Part of a small language model's weights.
Size: 11 heads of 64 (1 for keys and values), vocabulary 8192.
Architecture: RMSNorm before each block, biases on query, key and value.
Training: a variant of Muon for these matrices, 6893 steps.
Each number is 200 + 40 x the weight over its row's rms, rounded and kept within 0 to 999. Layers, rows and columns count from 0. The size before them is the row's rms in percent of the matrix's.

# layer 6 MLP gate, 2816x704, rms 0.0549, rows 457-483, columns 176-263
098,157,172,249,153,177,240,138,154,149,248,202,256,178,207,256,135,170,194,131,87,248,208,128,219,230,178,192,140,201,165,176,138,191,160,171,226,183,178,302,179,163,201,199,194,232,275,165,250,194,103,195,205,236,172,194,203,221,160,194,207,175,196,187,146,142,206,225,219,182,250,143,211,232,246,268,202,186,142,241,206,276,150,255,206,197,141,112,148
103,185,159,169,210,83,232,153,265,171,248,117,177,262,159,256,212,205,238,194,195,149,210,226,236,238,192,273,209,171,269,201,132,151,213,159,224,264,234,203,194,225,175,230,138,208,210,185,229,141,149,200,252,286,192,205,133,211,235,123,165,199,272,164,152,167,182,250,154,173,221,319,146,142,218,202,155,156,218,248,213,208,133,220,223,219,197,181,196
103,142,188,189,275,145,167,202,148,212,157,219,170,167,205,223,153,247,141,224,207,272,173,246,144,235,221,200,124,181,257,114,169,229,166,138,261,229,223,223,146,228,182,155,224,194,146,133,122,236,245,189,184,220,234,116,216,166,190,179,219,196,185,249,146,156,128,201,197,188,128,205,198,268,268,247,238,238,180,236,175,242,180,158,128,271,230,192,153
097,122,76,179,174,222,172,152,211,237,208,213,127,216,285,200,167,236,232,205,174,179,218,256,171,205,192,162,188,185,243,229,158,103,179,238,256,198,207,190,190,185,211,217,249,174,215,169,168,192,185,196,219,223,163,140,163,235,311,185,182,207,222,219,197,184,177,213,255,155,179,227,245,197,256,197,200,208,180,118,231,219,215,185,190,173,253,130,165
095,186,248,208,197,140,157,203,255,165,214,173,227,184,261,269,305,309,232,126,209,229,177,170,242,161,201,233,208,220,191,245,214,113,222,213,255,241,128,234,205,170,144,304,174,163,170,190,202,228,198,192,237,304,259,205,226,154,255,182,140,191,255,247,161,203,100,167,166,198,153,275,213,275,218,204,242,219,219,185,230,186,168,131,253,158,183,178,164
099,253,237,218,201,175,183,151,163,118,209,245,157,169,177,223,169,219,129,314,209,129,263,230,245,189,159,214,102,226,237,178,220,263,190,229,232,156,193,208,194,237,223,219,269,178,157,175,241,124,189,235,94,245,156,265,194,195,198,148,215,248,225,208,264,160,149,203,199,256,244,178,215,203,234,228,132,211,236,173,192,199,203,169,154,236,193,252,187
103,153,217,126,173,218,171,286,180,155,171,242,160,205,192,266,257,245,258,149,193,192,157,189,180,169,135,125,267,121,239,108,204,179,286,203,145,189,211,240,190,223,225,173,151,159,235,228,225,253,141,248,162,195,248,186,202,249,288,186,178,189,193,208,169,211,215,249,164,240,141,145,254,253,213,218,178,162,179,220,165,194,183,139,203,235,240,193,210
095,300,192,206,205,188,221,179,215,126,226,206,169,211,180,146,117,189,208,201,185,211,220,212,202,207,206,280,195,184,139,207,253,159,158,202,217,148,185,150,215,149,143,233,211,234,215,122,143,93,172,132,246,238,148,177,204,109,167,266,288,178,244,198,201,144,300,221,259,189,211,177,178,267,157,184,213,200,206,208,169,224,143,253,210,192,168,164,162
103,186,156,214,247,267,263,198,177,235,175,183,196,180,255,265,235,176,171,138,129,192,254,216,196,245,160,222,130,170,250,199,193,170,236,188,260,177,234,174,202,136,170,196,204,159,189,185,157,184,132,243,198,224,276,235,148,202,272,183,243,186,231,201,178,269,159,238,199,116,194,230,204,139,172,152,154,192,202,173,197,159,169,215,201,135,176,223,183
100,220,197,152,248,159,243,221,216,197,241,167,240,211,256,219,173,184,277,170,210,249,201,242,212,207,269,192,248,138,185,189,186,124,257,109,161,235,157,205,181,154,167,162,204,175,236,220,167,253,94,230,172,282,195,244,182,180,153,228,165,243,131,202,215,257,236,229,239,192,218,183,165,186,195,153,245,216,260,196,171,222,220,73,157,180,172,208,117
100,280,180,221,258,214,192,159,187,190,273,244,116,147,209,197,239,194,200,205,180,200,183,184,166,228,259,305,200,220,196,280,227,189,157,254,207,156,227,202,169,204,147,173,276,181,169,192,249,192,207,203,176,226,223,218,193,197,220,148,270,189,297,232,192,134,176,224,189,185,195,178,254,147,205,181,183,183,180,204,137,161,188,163,123,188,237,231,201
102,234,183,209,149,210,202,241,204,265,155,212,133,200,233,202,169,244,234,178,178,82,266,228,108,130,191,170,232,234,217,179,160,155,211,221,256,195,220,214,240,197,210,207,225,184,173,202,217,245,227,223,185,300,203,150,153,194,152,197,251,245,163,216,282,189,193,213,114,234,211,266,185,218,244,241,155,229,169,161,249,172,159,225,132,198,172,150,258
097,194,103,164,109,179,164,177,148,190,87,254,236,188,117,225,210,238,212,166,190,166,142,125,229,290,124,193,267,187,183,219,158,148,155,205,215,136,202,172,183,171,184,192,303,169,220,215,226,225,124,176,247,160,223,152,203,197,183,166,179,212,194,147,156,230,193,178,105,238,157,201,233,270,163,263,153,162,187,186,184,184,159,249,249,145,203,272,270
101,169,231,195,199,213,272,241,160,134,186,225,292,150,177,162,139,210,166,158,198,201,236,213,203,220,208,212,167,204,215,192,191,173,153,211,221,176,197,283,196,224,200,213,204,173,262,169,234,160,189,153,229,243,206,173,285,190,206,166,232,165,258,199,160,229,219,207,231,234,170,230,179,268,75,253,210,255,201,158,211,156,206,119,202,241,236,242,224
105,216,255,249,220,212,173,182,202,209,179,162,210,266,194,178,199,216,206,175,248,224,85,181,235,167,215,222,157,244,245,128,211,197,159,222,237,172,122,180,219,173,181,177,194,183,133,206,225,160,181,143,169,217,218,192,227,231,168,168,246,194,148,151,212,274,144,181,147,188,122,180,218,267,226,192,200,137,188,192,133,253,223,220,158,204,212,174,170
096,237,222,216,181,162,123,207,131,196,242,196,192,133,218,190,63,204,236,174,177,136,246,202,191,183,168,178,279,185,161,223,280,127,169,201,195,256,189,230,133,189,177,256,234,253,223,188,179,220,240,243,222,249,177,181,173,182,214,243,236,204,201,241,176,205,169,203,210,182,195,207,181,212,272,218,161,212,159,172,234,210,198,138,185,163,170,186,202
106,150,241,201,227,213,259,168,177,187,249,204,113,145,237,148,157,201,192,243,227,160,235,189,252,214,254,206,77,231,221,249,183,156,133,258,201,197,207,170,155,297,183,182,124,263,195,145,105,186,191,190,196,131,204,237,175,233,196,213,193,193,149,150,240,144,207,244,233,183,200,139,159,258,239,272,192,202,239,190,265,192,103,235,262,253,233,188,252
101,248,132,209,302,213,182,202,239,192,190,265,214,217,190,251,180,133,171,252,214,194,235,213,101,247,117,138,175,234,197,165,218,197,192,149,199,245,220,162,215,184,164,247,226,157,215,216,216,191,136,133,174,210,202,195,212,158,237,150,171,173,194,191,182,172,228,200,225,151,204,196,144,203,238,200,179,183,205,173,175,180,212,189,150,182,171,171,244
100,148,211,188,141,166,181,158,197,184,266,246,182,195,205,249,202,129,150,192,248,234,185,192,190,145,106,228,241,246,210,152,155,191,208,240,208,155,204,213,214,240,248,232,210,226,228,237,173,212,308,182,237,207,221,204,248,187,151,174,245,190,150,143,174,192,216,281,118,274,201,219,197,239,187,223,244,171,158,107,203,222,203,248,213,254,232,233,201
106,212,213,195,231,256,241,184,142,248,188,220,184,240,198,257,147,173,194,235,262,253,271,177,272,165,237,147,257,151,198,180,136,164,180,229,265,174,191,187,234,179,205,158,210,137,234,246,270,211,144,237,217,204,204,155,245,183,185,309,218,230,241,223,51,187,244,152,202,211,234,219,226,158,139,195,234,170,243,154,211,175,288,160,177,260,183,239,211
097,201,223,188,176,180,243,179,232,150,166,209,149,182,271,212,140,157,266,213,249,174,197,165,155,240,187,144,181,175,146,203,194,177,179,206,249,254,214,181,213,88,185,210,255,211,214,285,246,206,208,253,221,220,134,225,232,242,249,156,281,318,229,217,152,233,197,164,173,119,189,221,145,233,146,230,225,211,173,219,165,211,211,183,164,127,283,147,195
104,176,199,148,137,239,223,171,273,237,244,255,198,199,210,210,240,252,163,169,237,196,235,249,232,190,188,155,158,183,187,202,169,227,225,225,151,241,173,246,155,139,198,263,186,244,181,101,251,188,190,219,194,124,209,219,243,242,183,178,209,102,220,235,158,224,132,186,147,231,146,185,167,180,158,178,133,241,181,212,235,222,177,164,223,219,195,245,165
100,184,210,159,180,275,175,171,203,212,265,218,179,179,255,199,124,221,202,265,121,241,290,189,202,228,75,181,193,189,242,158,253,139,236,217,230,203,188,200,192,184,205,201,264,122,161,210,230,157,240,173,203,245,237,158,236,167,205,217,221,260,165,201,194,162,211,274,239,167,168,188,221,185,208,144,186,190,100,192,246,237,228,146,115,196,146,223,161
099,185,237,200,227,171,208,190,209,184,182,257,170,137,155,241,201,194,192,202,302,208,290,181,177,224,203,226,220,275,144,247,218,227,210,229,217,141,220,208,249,196,193,246,216,158,167,217,147,161,211,204,199,205,179,151,194,214,245,267,190,285,241,169,250,199,231,226,173,207,241,158,124,143,192,218,232,167,227,209,197,199,183,240,206,299,235,195,264
105,211,135,231,259,205,167,194,207,230,234,249,209,222,264,206,185,161,164,291,224,259,220,190,204,219,155,271,229,342,164,112,216,182,245,151,200,234,169,201,249,209,307,226,228,177,185,257,148,193,145,206,220,138,227,217,163,164,145,209,184,121,222,274,150,263,188,204,181,258,286,248,217,196,119,186,214,290,217,273,207,180,254,176,207,233,178,246,229
097,211,152,131,195,212,218,218,230,223,245,197,298,174,234,158,223,160,167,143,241,118,253,180,147,159,224,110,207,216,192,147,179,172,251,145,115,239,173,172,216,191,191,204,149,206,267,202,195,142,163,191,221,216,246,214,160,183,194,235,213,160,239,183,212,122,209,214,185,149,251,190,199,224,257,132,218,253,170,208,233,248,236,171,199,197,243,201,215
101,250,181,113,196,233,190,158,223,222,211,236,197,216,134,220,222,112,164,275,150,220,205,154,168,177,230,226,180,237,169,92,208,255,148,213,229,206,235,237,252,203,159,172,220,130,291,148,209,228,141,238,156,193,171,196,201,174,203,177,88,208,176,237,259,222,217,171,186,248,244,191,248,221,181,159,194,130,230,189,198,269,218,310,248,267,264,180,230
# layer 6 MLP up, 2816x704, rms 0.0557, rows 457-483, columns 176-263
098,122,218,250,188,224,159,202,173,219,170,188,197,271,221,166,210,227,149,214,183,175,227,157,233,192,258,194,183,240,206,121,155,230,181,267,144,161,224,160,95,148,209,173,189,201,163,146,268,250,173,159,215,250,221,171,237,193,263,162,155,210,229,186,249,241,196,187,214,145,200,188,220,203,176,218,167,241,129,278,219,246,176,217,189,160,195,237,179
101,231,177,190,193,209,152,263,164,156,251,248,140,244,191,159,225,230,173,155,190,141,254,249,188,237,162,173,311,171,139,167,186,195,169,177,212,113,218,152,270,176,174,149,235,247,131,220,158,106,217,194,132,217,175,112,214,215,160,215,195,233,203,178,198,166,263,244,188,194,242,188,168,165,275,202,256,186,195,247,182,172,244,141,162,215,211,249,148
102,215,224,159,155,178,227,293,253,142,201,237,226,218,184,206,145,201,261,224,152,240,179,194,199,193,302,174,239,223,173,174,137,173,166,274,151,154,233,172,185,267,142,165,201,141,256,206,176,120,220,243,175,138,204,224,220,137,196,236,180,243,190,139,110,196,239,182,233,201,173,258,303,165,201,200,250,240,186,212,215,229,201,185,186,199,277,143,218
101,246,227,300,250,247,141,274,145,273,173,247,286,207,195,234,218,263,215,152,261,249,208,154,206,211,157,270,185,321,177,181,215,206,196,164,229,243,180,112,139,206,209,184,178,221,170,213,193,201,179,106,234,174,159,175,186,244,191,221,267,246,219,158,188,203,157,220,214,186,171,190,245,155,191,175,255,189,231,125,109,156,221,165,257,126,189,229,187
107,162,180,273,240,224,200,197,218,223,153,236,143,182,151,183,192,225,244,256,192,166,245,202,167,234,162,206,250,221,196,208,193,172,230,181,263,303,251,171,200,184,206,176,222,183,214,245,185,142,215,217,234,228,240,210,205,204,210,282,247,114,215,115,179,200,189,167,209,237,254,221,197,249,229,188,229,174,215,188,216,231,225,247,190,232,203,188,180
097,275,268,260,211,233,270,133,252,170,197,180,187,143,282,187,132,200,261,196,157,258,198,211,261,163,194,221,160,175,112,198,232,148,201,172,247,115,133,177,147,236,144,280,113,247,203,241,224,231,222,244,219,171,182,241,215,144,204,210,175,165,199,153,186,124,148,246,237,232,206,186,245,233,188,227,195,170,215,201,278,224,109,184,230,225,129,179,187
102,198,127,234,188,193,181,231,230,275,234,138,227,221,218,188,238,206,225,218,195,120,225,157,223,253,167,186,261,183,199,178,172,262,173,174,196,213,174,143,261,200,193,178,196,260,190,167,181,229,230,223,184,206,186,221,219,193,172,154,164,274,227,198,226,203,258,155,240,236,187,238,172,152,135,157,253,159,160,166,222,169,199,185,139,214,186,153,246
096,133,239,140,179,163,205,182,180,218,251,180,216,136,214,224,221,196,177,243,245,208,225,197,153,167,217,188,185,189,317,285,145,180,223,201,159,158,186,225,174,263,209,229,269,152,227,180,176,160,249,246,177,212,176,203,192,192,173,162,227,183,179,264,155,209,164,177,218,152,176,239,222,227,191,252,180,248,185,160,130,165,106,221,174,189,242,217,242
102,212,164,208,151,191,290,193,224,229,242,196,223,148,197,217,190,216,186,107,213,212,194,237,157,209,282,251,174,199,151,233,160,207,190,111,222,185,219,196,200,249,191,162,240,262,132,196,261,178,195,272,144,155,272,215,182,187,179,116,168,142,178,133,177,212,182,240,243,156,253,219,229,208,153,159,214,220,167,201,254,236,159,181,176,274,205,170,174
097,256,196,175,217,205,181,254,207,206,169,213,267,165,231,257,225,212,206,201,167,177,237,244,153,159,238,180,250,138,192,260,230,174,187,137,286,225,215,170,195,225,187,218,183,194,261,176,200,181,208,171,261,214,159,249,194,194,180,168,231,243,145,252,262,155,203,191,228,161,262,258,186,79,196,232,192,151,160,103,248,260,175,173,180,174,211,230,139
102,202,235,184,216,178,184,228,199,192,193,173,246,230,176,175,152,204,200,142,172,195,172,198,228,177,232,143,185,181,237,212,206,189,200,211,205,221,156,147,233,190,199,185,150,216,225,181,184,256,172,166,228,236,164,201,242,183,218,200,126,195,229,143,138,205,187,190,189,234,228,189,229,171,164,266,266,129,233,235,166,278,210,178,198,179,192,155,215
102,204,193,108,187,180,164,235,161,139,175,210,165,166,222,185,175,172,187,234,254,242,202,161,178,152,282,191,138,192,167,221,220,226,145,139,222,179,230,315,154,157,209,187,221,138,169,216,211,136,213,157,116,220,195,246,191,216,249,157,210,182,166,241,225,153,125,225,202,198,181,201,140,235,137,172,156,181,112,96,234,194,257,183,233,158,192,178,173
096,170,191,159,222,143,198,148,110,174,210,104,172,225,111,242,209,212,143,256,270,207,226,205,214,229,230,265,177,177,175,221,211,232,200,218,187,197,171,185,153,190,203,163,175,171,152,181,193,139,209,151,199,230,265,246,179,206,210,233,193,121,145,219,183,217,114,252,253,248,152,160,251,174,145,189,156,171,234,263,244,153,202,179,201,232,211,245,148
099,190,178,193,163,207,173,243,235,191,169,224,201,196,256,229,220,229,262,212,265,218,193,207,189,180,198,226,247,206,210,215,257,180,175,263,184,290,201,270,209,178,194,178,226,210,211,258,213,234,165,161,122,209,135,235,223,142,241,226,204,255,231,105,225,245,170,138,229,211,243,161,214,177,252,190,117,207,210,279,242,191,142,199,134,204,224,270,233
103,196,182,188,260,180,145,158,224,164,157,193,188,190,230,153,218,151,128,179,218,173,145,191,150,181,213,177,203,234,192,121,237,178,184,220,177,233,210,166,166,169,242,195,241,208,182,261,231,130,157,185,204,217,193,250,200,175,180,163,212,227,213,246,166,213,102,241,234,185,160,223,171,193,176,146,230,183,227,139,234,257,239,173,211,190,179,159,146
097,160,121,222,244,194,191,206,189,219,174,207,173,96,171,168,167,195,200,276,189,263,169,201,145,177,198,200,266,183,225,180,206,195,188,204,123,266,156,242,249,158,199,234,220,182,144,140,176,211,175,248,103,144,268,262,169,205,185,275,203,202,217,252,223,237,176,256,167,136,183,142,260,157,229,196,205,185,177,206,270,187,230,207,185,188,129,197,215
102,168,209,198,172,243,254,277,235,222,193,244,217,198,250,254,243,196,212,158,243,197,216,249,163,183,273,263,170,166,204,198,147,202,197,159,213,157,254,189,269,144,254,158,209,161,254,258,222,164,182,234,181,226,167,212,169,228,160,216,158,240,175,211,215,153,241,242,161,219,180,229,174,159,187,223,163,180,175,166,86,205,165,196,161,178,151,234,209
100,210,211,229,177,220,184,208,206,176,153,208,189,272,266,245,221,180,157,235,191,215,165,196,224,244,148,202,230,227,176,265,186,228,202,118,146,224,302,162,229,236,263,201,148,191,157,135,222,149,168,149,148,250,144,124,224,248,223,132,159,198,220,219,205,201,212,191,203,225,231,194,248,214,149,202,211,252,244,183,224,183,240,140,263,195,191,174,283
099,186,222,146,229,195,190,232,132,199,186,196,141,155,179,185,141,139,156,219,191,161,177,182,223,201,162,233,177,187,205,176,225,252,272,234,208,217,188,186,244,230,132,199,202,135,278,282,237,214,235,195,177,142,208,225,214,184,182,215,203,243,250,178,120,249,200,123,239,237,175,178,182,219,244,224,157,206,164,248,161,153,309,191,201,189,179,172,161
103,139,169,206,137,192,235,169,201,191,195,153,170,180,220,141,214,192,156,137,163,236,283,131,119,207,269,174,167,229,174,244,200,216,170,186,190,168,191,170,142,177,230,192,198,172,209,247,245,294,190,128,207,180,161,220,267,237,179,232,160,175,207,237,281,173,175,197,238,216,203,173,207,266,172,130,134,275,175,231,256,179,254,226,244,262,177,203,244
094,208,240,132,174,145,202,199,142,213,214,168,179,236,217,227,258,219,252,161,147,218,207,149,218,132,233,293,145,231,246,169,182,120,214,132,272,265,230,225,268,191,288,221,155,178,226,95,183,176,170,215,244,224,141,179,128,150,191,129,217,235,267,180,184,167,143,118,219,213,164,205,220,229,181,210,233,251,221,136,240,165,191,237,138,167,136,216,283
101,192,151,185,238,241,183,182,205,204,209,271,172,115,248,177,133,153,220,237,190,217,183,268,240,207,160,183,233,260,167,182,232,252,252,213,172,189,224,154,168,179,182,218,167,242,202,174,162,158,204,185,202,173,204,220,177,201,224,117,221,165,202,200,156,191,155,216,166,185,191,156,104,156,163,151,188,206,180,191,128,144,189,130,176,220,212,222,170
098,184,191,125,228,173,192,230,247,187,222,166,235,173,195,227,176,229,166,192,206,213,210,233,155,183,149,247,176,227,197,202,233,165,244,141,231,247,261,207,220,187,165,150,225,166,209,165,176,159,290,217,230,207,218,184,305,231,237,264,238,241,210,132,127,178,164,222,163,92,221,206,210,234,171,129,169,200,173,219,209,160,164,334,246,223,247,186,254
101,152,189,222,213,199,142,181,162,178,223,137,156,159,135,122,259,177,286,210,209,235,183,205,155,225,216,184,238,214,178,182,151,202,261,177,287,241,180,210,215,152,124,299,275,223,208,218,168,167,175,245,181,240,257,198,206,246,156,221,145,216,213,227,129,211,155,183,222,225,270,180,144,262,215,140,217,118,211,185,186,232,238,218,176,170,148,155,165
105,134,236,189,187,236,212,176,266,189,212,245,246,208,242,209,205,195,204,259,213,162,235,243,136,172,204,206,97,250,181,197,279,196,150,218,249,223,274,224,176,205,289,203,184,259,276,148,169,204,236,106,198,224,259,169,168,163,250,166,172,186,168,195,183,228,244,220,199,154,145,208,245,219,177,218,203,216,145,240,214,206,189,217,205,243,189,165,297
095,229,169,173,235,210,222,218,175,182,210,260,200,188,159,179,238,223,165,203,147,254,226,227,211,111,252,248,144,133,178,185,201,243,157,123,160,253,180,184,218,217,212,248,223,157,159,223,159,245,258,253,182,246,248,169,157,122,200,208,226,212,195,205,240,276,187,168,221,230,116,220,231,211,215,150,178,206,193,182,256,171,215,207,146,144,200,237,188
104,222,222,172,252,165,208,293,188,148,215,201,184,192,130,278,224,213,178,229,176,176,212,240,126,133,179,162,115,232,244,181,220,169,153,169,221,194,137,162,210,221,201,124,205,215,188,189,214,174,261,145,187,155,112,206,146,179,190,175,169,242,177,205,163,167,154,206,248,202,147,176,208,194,188,209,135,167,219,138,217,86,209,220,223,142,212,211,196
# layer 6 MLP down (transposed), 2816x704, rms 0.079, rows 457-482, columns 176-263
100,175,123,152,143,168,213,215,135,218,147,172,208,135,162,202,181,205,186,273,199,150,214,134,191,242,155,205,166,160,191,248,238,298,146,119,201,172,127,145,187,206,172,270,166,211,135,160,291,210,190,208,221,279,219,131,136,244,251,172,168,242,231,254,289,182,194,177,229,140,236,227,244,176,238,208,241,160,172,195,217,124,212,174,171,249,217,184,227
108,187,232,113,180,222,222,196,169,175,205,222,268,178,256,224,299,204,273,302,200,199,212,163,141,221,187,179,181,207,147,227,192,188,153,232,173,236,225,160,215,225,160,185,227,188,139,251,145,116,257,283,164,271,229,301,181,157,245,168,192,164,207,265,302,169,189,140,237,177,133,257,267,201,253,163,249,176,277,242,190,109,238,208,264,232,207,162,166
103,207,160,158,147,202,179,179,165,281,185,247,172,243,169,132,247,233,167,141,209,170,232,141,154,248,255,198,167,208,141,200,185,95,186,226,211,248,275,106,191,216,164,174,196,209,217,220,304,150,204,196,185,113,138,205,222,209,218,237,217,283,225,200,184,155,253,236,201,215,234,177,237,133,147,225,160,239,169,178,168,175,187,207,183,159,173,162,199
105,230,226,285,180,215,220,273,208,267,197,157,219,180,198,151,175,119,152,161,252,125,203,260,201,232,299,177,202,220,285,129,213,185,165,176,213,152,223,206,269,212,179,195,172,231,185,215,253,183,189,189,207,223,148,207,225,195,123,216,173,171,192,181,206,144,206,164,199,237,257,215,176,219,170,194,202,196,175,167,137,192,186,191,192,190,211,165,229
098,222,253,198,220,166,211,195,273,188,161,184,195,175,185,131,261,250,247,183,203,150,198,146,218,180,187,243,198,240,262,250,206,181,180,181,223,231,194,225,160,127,98,262,221,185,223,209,195,190,215,211,194,277,245,157,176,205,147,186,135,224,236,218,234,188,184,191,209,198,90,183,184,269,150,179,172,115,247,195,259,177,220,155,229,253,231,168,143
102,260,229,208,178,174,229,150,203,269,249,158,180,149,196,165,153,217,191,184,199,241,302,171,293,178,281,124,125,121,186,223,312,206,204,181,202,235,233,183,176,245,209,199,136,245,254,165,230,201,153,147,203,148,135,142,190,174,224,197,153,110,202,156,215,234,143,125,279,300,164,119,224,193,154,158,129,190,166,237,216,178,255,161,205,187,232,163,161
103,241,179,119,190,247,240,217,130,294,174,150,112,120,175,132,268,160,199,237,202,212,248,142,192,278,207,183,281,139,164,187,189,148,168,201,196,185,232,230,253,265,177,218,186,276,156,215,171,212,192,224,187,188,273,174,196,245,243,190,168,230,206,224,189,252,232,209,236,163,257,216,209,237,185,77,201,262,231,182,207,110,203,240,171,209,242,137,206
102,188,209,143,311,160,242,184,181,211,211,160,196,293,236,217,178,177,222,243,242,192,163,171,200,185,263,218,175,161,182,206,198,239,194,269,228,229,138,176,237,223,258,181,181,132,248,245,250,173,122,246,178,197,158,177,225,263,201,136,213,187,194,210,227,183,197,203,212,162,187,238,282,169,259,158,258,223,193,154,160,205,215,214,188,235,221,223,240
105,195,224,193,158,276,221,217,204,193,264,192,192,258,155,222,251,189,246,194,196,243,213,259,195,261,203,162,217,238,218,184,247,209,211,232,189,207,198,177,258,266,187,172,128,288,161,171,220,207,186,193,232,157,205,153,138,243,243,194,210,194,203,174,219,269,174,281,194,206,236,221,196,220,208,154,222,201,203,182,160,234,169,176,235,235,247,137,176
104,244,208,215,197,293,188,195,190,231,128,189,292,165,199,114,189,180,158,230,180,135,226,235,138,220,245,200,173,173,188,160,211,186,273,252,162,188,202,199,146,244,165,269,164,214,247,166,189,159,212,230,221,215,201,171,227,178,172,232,122,140,179,185,170,248,197,213,198,264,216,124,217,152,192,234,148,179,152,197,201,167,219,299,187,260,115,187,227
101,171,194,179,228,167,219,209,158,192,188,191,156,209,197,203,300,259,132,164,150,207,224,159,236,169,198,208,206,192,211,268,219,213,191,142,171,174,171,187,176,218,173,236,231,305,185,227,248,173,228,197,269,179,197,199,218,224,195,165,161,194,165,174,177,221,140,194,103,155,148,238,223,226,170,244,200,202,224,224,214,214,196,226,117,211,222,184,228
104,221,198,266,130,279,206,228,255,207,161,179,212,182,250,198,205,298,195,238,216,198,224,261,210,166,257,182,203,200,248,219,252,246,169,179,232,225,106,201,202,244,222,141,216,214,215,212,190,224,149,200,234,213,237,180,243,177,277,229,204,143,202,261,185,219,195,158,190,228,116,189,240,224,187,121,188,160,222,176,285,195,199,244,267,235,241,193,223
095,225,189,214,161,140,210,204,191,190,204,232,221,246,211,214,168,229,180,167,197,195,191,182,191,253,160,145,138,191,178,192,193,229,251,226,158,181,261,249,197,229,165,196,199,257,262,180,176,159,270,177,206,258,200,211,186,232,218,244,218,170,178,155,151,180,172,196,175,195,158,260,168,151,185,239,207,154,195,200,227,125,112,184,246,205,229,244,173
103,148,211,194,188,206,175,187,151,195,201,218,225,188,259,156,201,213,246,198,191,208,174,165,204,194,184,175,213,175,188,125,225,160,265,209,264,205,182,259,187,230,187,225,201,203,161,151,171,139,159,212,249,178,218,196,241,229,286,215,177,161,167,179,207,232,231,235,189,244,203,198,193,314,178,189,185,178,283,180,231,186,264,145,180,306,210,165,210
095,182,200,325,253,261,221,237,128,130,197,179,198,221,240,214,232,255,202,170,270,217,215,228,141,183,225,181,223,152,176,103,188,223,164,170,244,162,158,113,132,240,171,198,196,196,156,258,127,145,161,211,171,235,191,169,180,203,216,188,135,167,175,208,123,211,170,203,164,205,201,214,159,216,197,151,191,202,201,167,191,187,251,244,145,86,193,156,190
101,163,134,194,206,213,260,266,197,201,187,232,177,197,195,185,212,170,211,222,153,237,257,154,216,212,232,178,195,189,249,143,102,173,220,192,244,242,178,224,257,241,226,155,180,154,155,224,192,192,203,231,251,220,251,252,159,227,153,114,240,131,249,138,204,111,187,244,169,157,156,198,218,178,236,213,238,170,190,179,237,172,180,141,237,210,113,186,185
106,166,230,176,192,187,216,210,239,217,261,196,213,235,133,234,192,213,253,187,161,202,139,144,267,218,222,219,210,140,260,196,139,253,172,234,157,154,201,257,253,189,239,183,214,105,202,221,197,262,170,127,131,230,132,195,259,170,230,190,222,226,266,249,235,166,232,234,197,200,210,196,246,166,183,164,202,243,195,231,178,246,173,237,188,145,158,219,215
098,194,246,173,225,204,246,196,202,228,216,164,178,225,310,237,239,249,208,185,236,210,165,150,157,272,186,73,196,260,137,140,211,145,207,160,176,268,197,202,191,260,196,137,279,191,178,197,203,219,184,209,219,182,183,116,236,217,274,181,187,225,210,217,187,304,202,225,218,222,223,232,227,238,244,186,252,253,154,204,196,252,239,121,179,166,176,162,234
097,150,199,150,190,134,137,236,160,190,172,206,193,226,211,220,158,262,208,174,183,209,205,202,185,289,217,80,203,225,218,226,186,178,224,168,213,238,222,219,228,188,262,223,183,271,172,235,200,156,214,263,220,205,230,210,251,185,230,192,204,233,171,154,241,285,189,237,273,259,140,236,244,180,151,240,243,186,154,265,253,187,236,175,170,168,199,185,226
099,243,227,194,207,220,194,138,197,167,199,235,151,135,174,245,246,180,189,125,145,160,152,165,240,103,149,179,167,188,203,193,171,200,159,132,174,210,212,211,112,164,198,211,226,167,234,213,183,130,168,243,135,220,205,281,161,224,168,155,164,173,251,239,174,145,134,241,153,213,240,141,274,201,92,94,148,206,175,183,187,189,159,188,234,153,230,160,256
100,196,197,213,242,197,180,205,202,226,178,191,247,211,128,243,238,216,257,238,238,204,187,197,226,182,164,217,220,169,194,130,177,188,195,214,238,175,171,191,147,237,173,177,139,161,154,172,234,203,234,196,191,214,180,269,239,196,213,227,191,238,165,171,200,185,161,211,189,224,232,203,204,290,165,207,188,108,229,220,188,180,158,149,214,226,191,257,267
092,153,232,141,230,153,212,260,185,210,173,214,128,171,176,198,186,248,210,192,277,228,199,218,228,217,227,151,202,162,278,240,239,138,157,222,225,280,200,222,236,198,87,214,218,208,181,162,190,197,233,150,250,162,273,176,152,177,188,243,240,158,236,176,255,210,188,201,148,168,243,191,122,122,231,133,276,182,228,155,173,215,203,124,117,214,189,190,256
101,197,201,118,215,179,126,161,283,202,157,250,244,229,242,156,167,201,192,265,224,252,231,218,159,181,213,177,275,193,258,205,161,220,216,133,234,135,163,240,195,157,204,169,197,112,221,269,173,162,183,212,188,239,163,160,209,192,225,259,178,196,184,149,193,180,183,186,282,199,241,229,223,180,287,171,171,145,206,200,213,229,184,136,228,252,181,149,159
105,212,157,261,255,188,244,187,145,170,225,160,263,200,234,293,214,223,233,218,208,214,210,204,142,241,212,132,97,179,153,229,216,203,187,226,210,205,258,188,156,174,158,209,172,194,211,175,198,195,184,256,286,268,177,213,187,216,154,197,122,186,184,143,198,238,164,220,234,213,216,212,211,246,204,202,184,177,158,205,234,201,224,198,148,199,220,229,206
097,217,190,191,212,311,194,203,218,244,180,121,157,246,211,178,158,197,203,226,176,163,106,202,162,162,201,260,188,194,187,221,254,144,158,198,203,150,226,209,165,217,287,165,202,213,168,252,144,199,179,149,227,189,231,196,192,207,181,224,115,280,135,215,256,261,227,182,163,121,190,248,256,198,220,187,165,204,172,209,124,236,253,206,243,269,164,213,220
096,166,298,244,134,162,148,224,171,169,127,244,170,177,240,207,157,126,216,184,182,239,198,153,252,247,247,142,149,137,193,206,213,162,168,165,214,243,100,199,168,244,257,196,140,148,271,122,187,276,191,255,232,266,255,180,192,146,205,278,211,211,169,205,229,186,228,173,174,264,172,131,224,230,200,227,225,149,234,217,205,98,163,300,175,184,204,180,123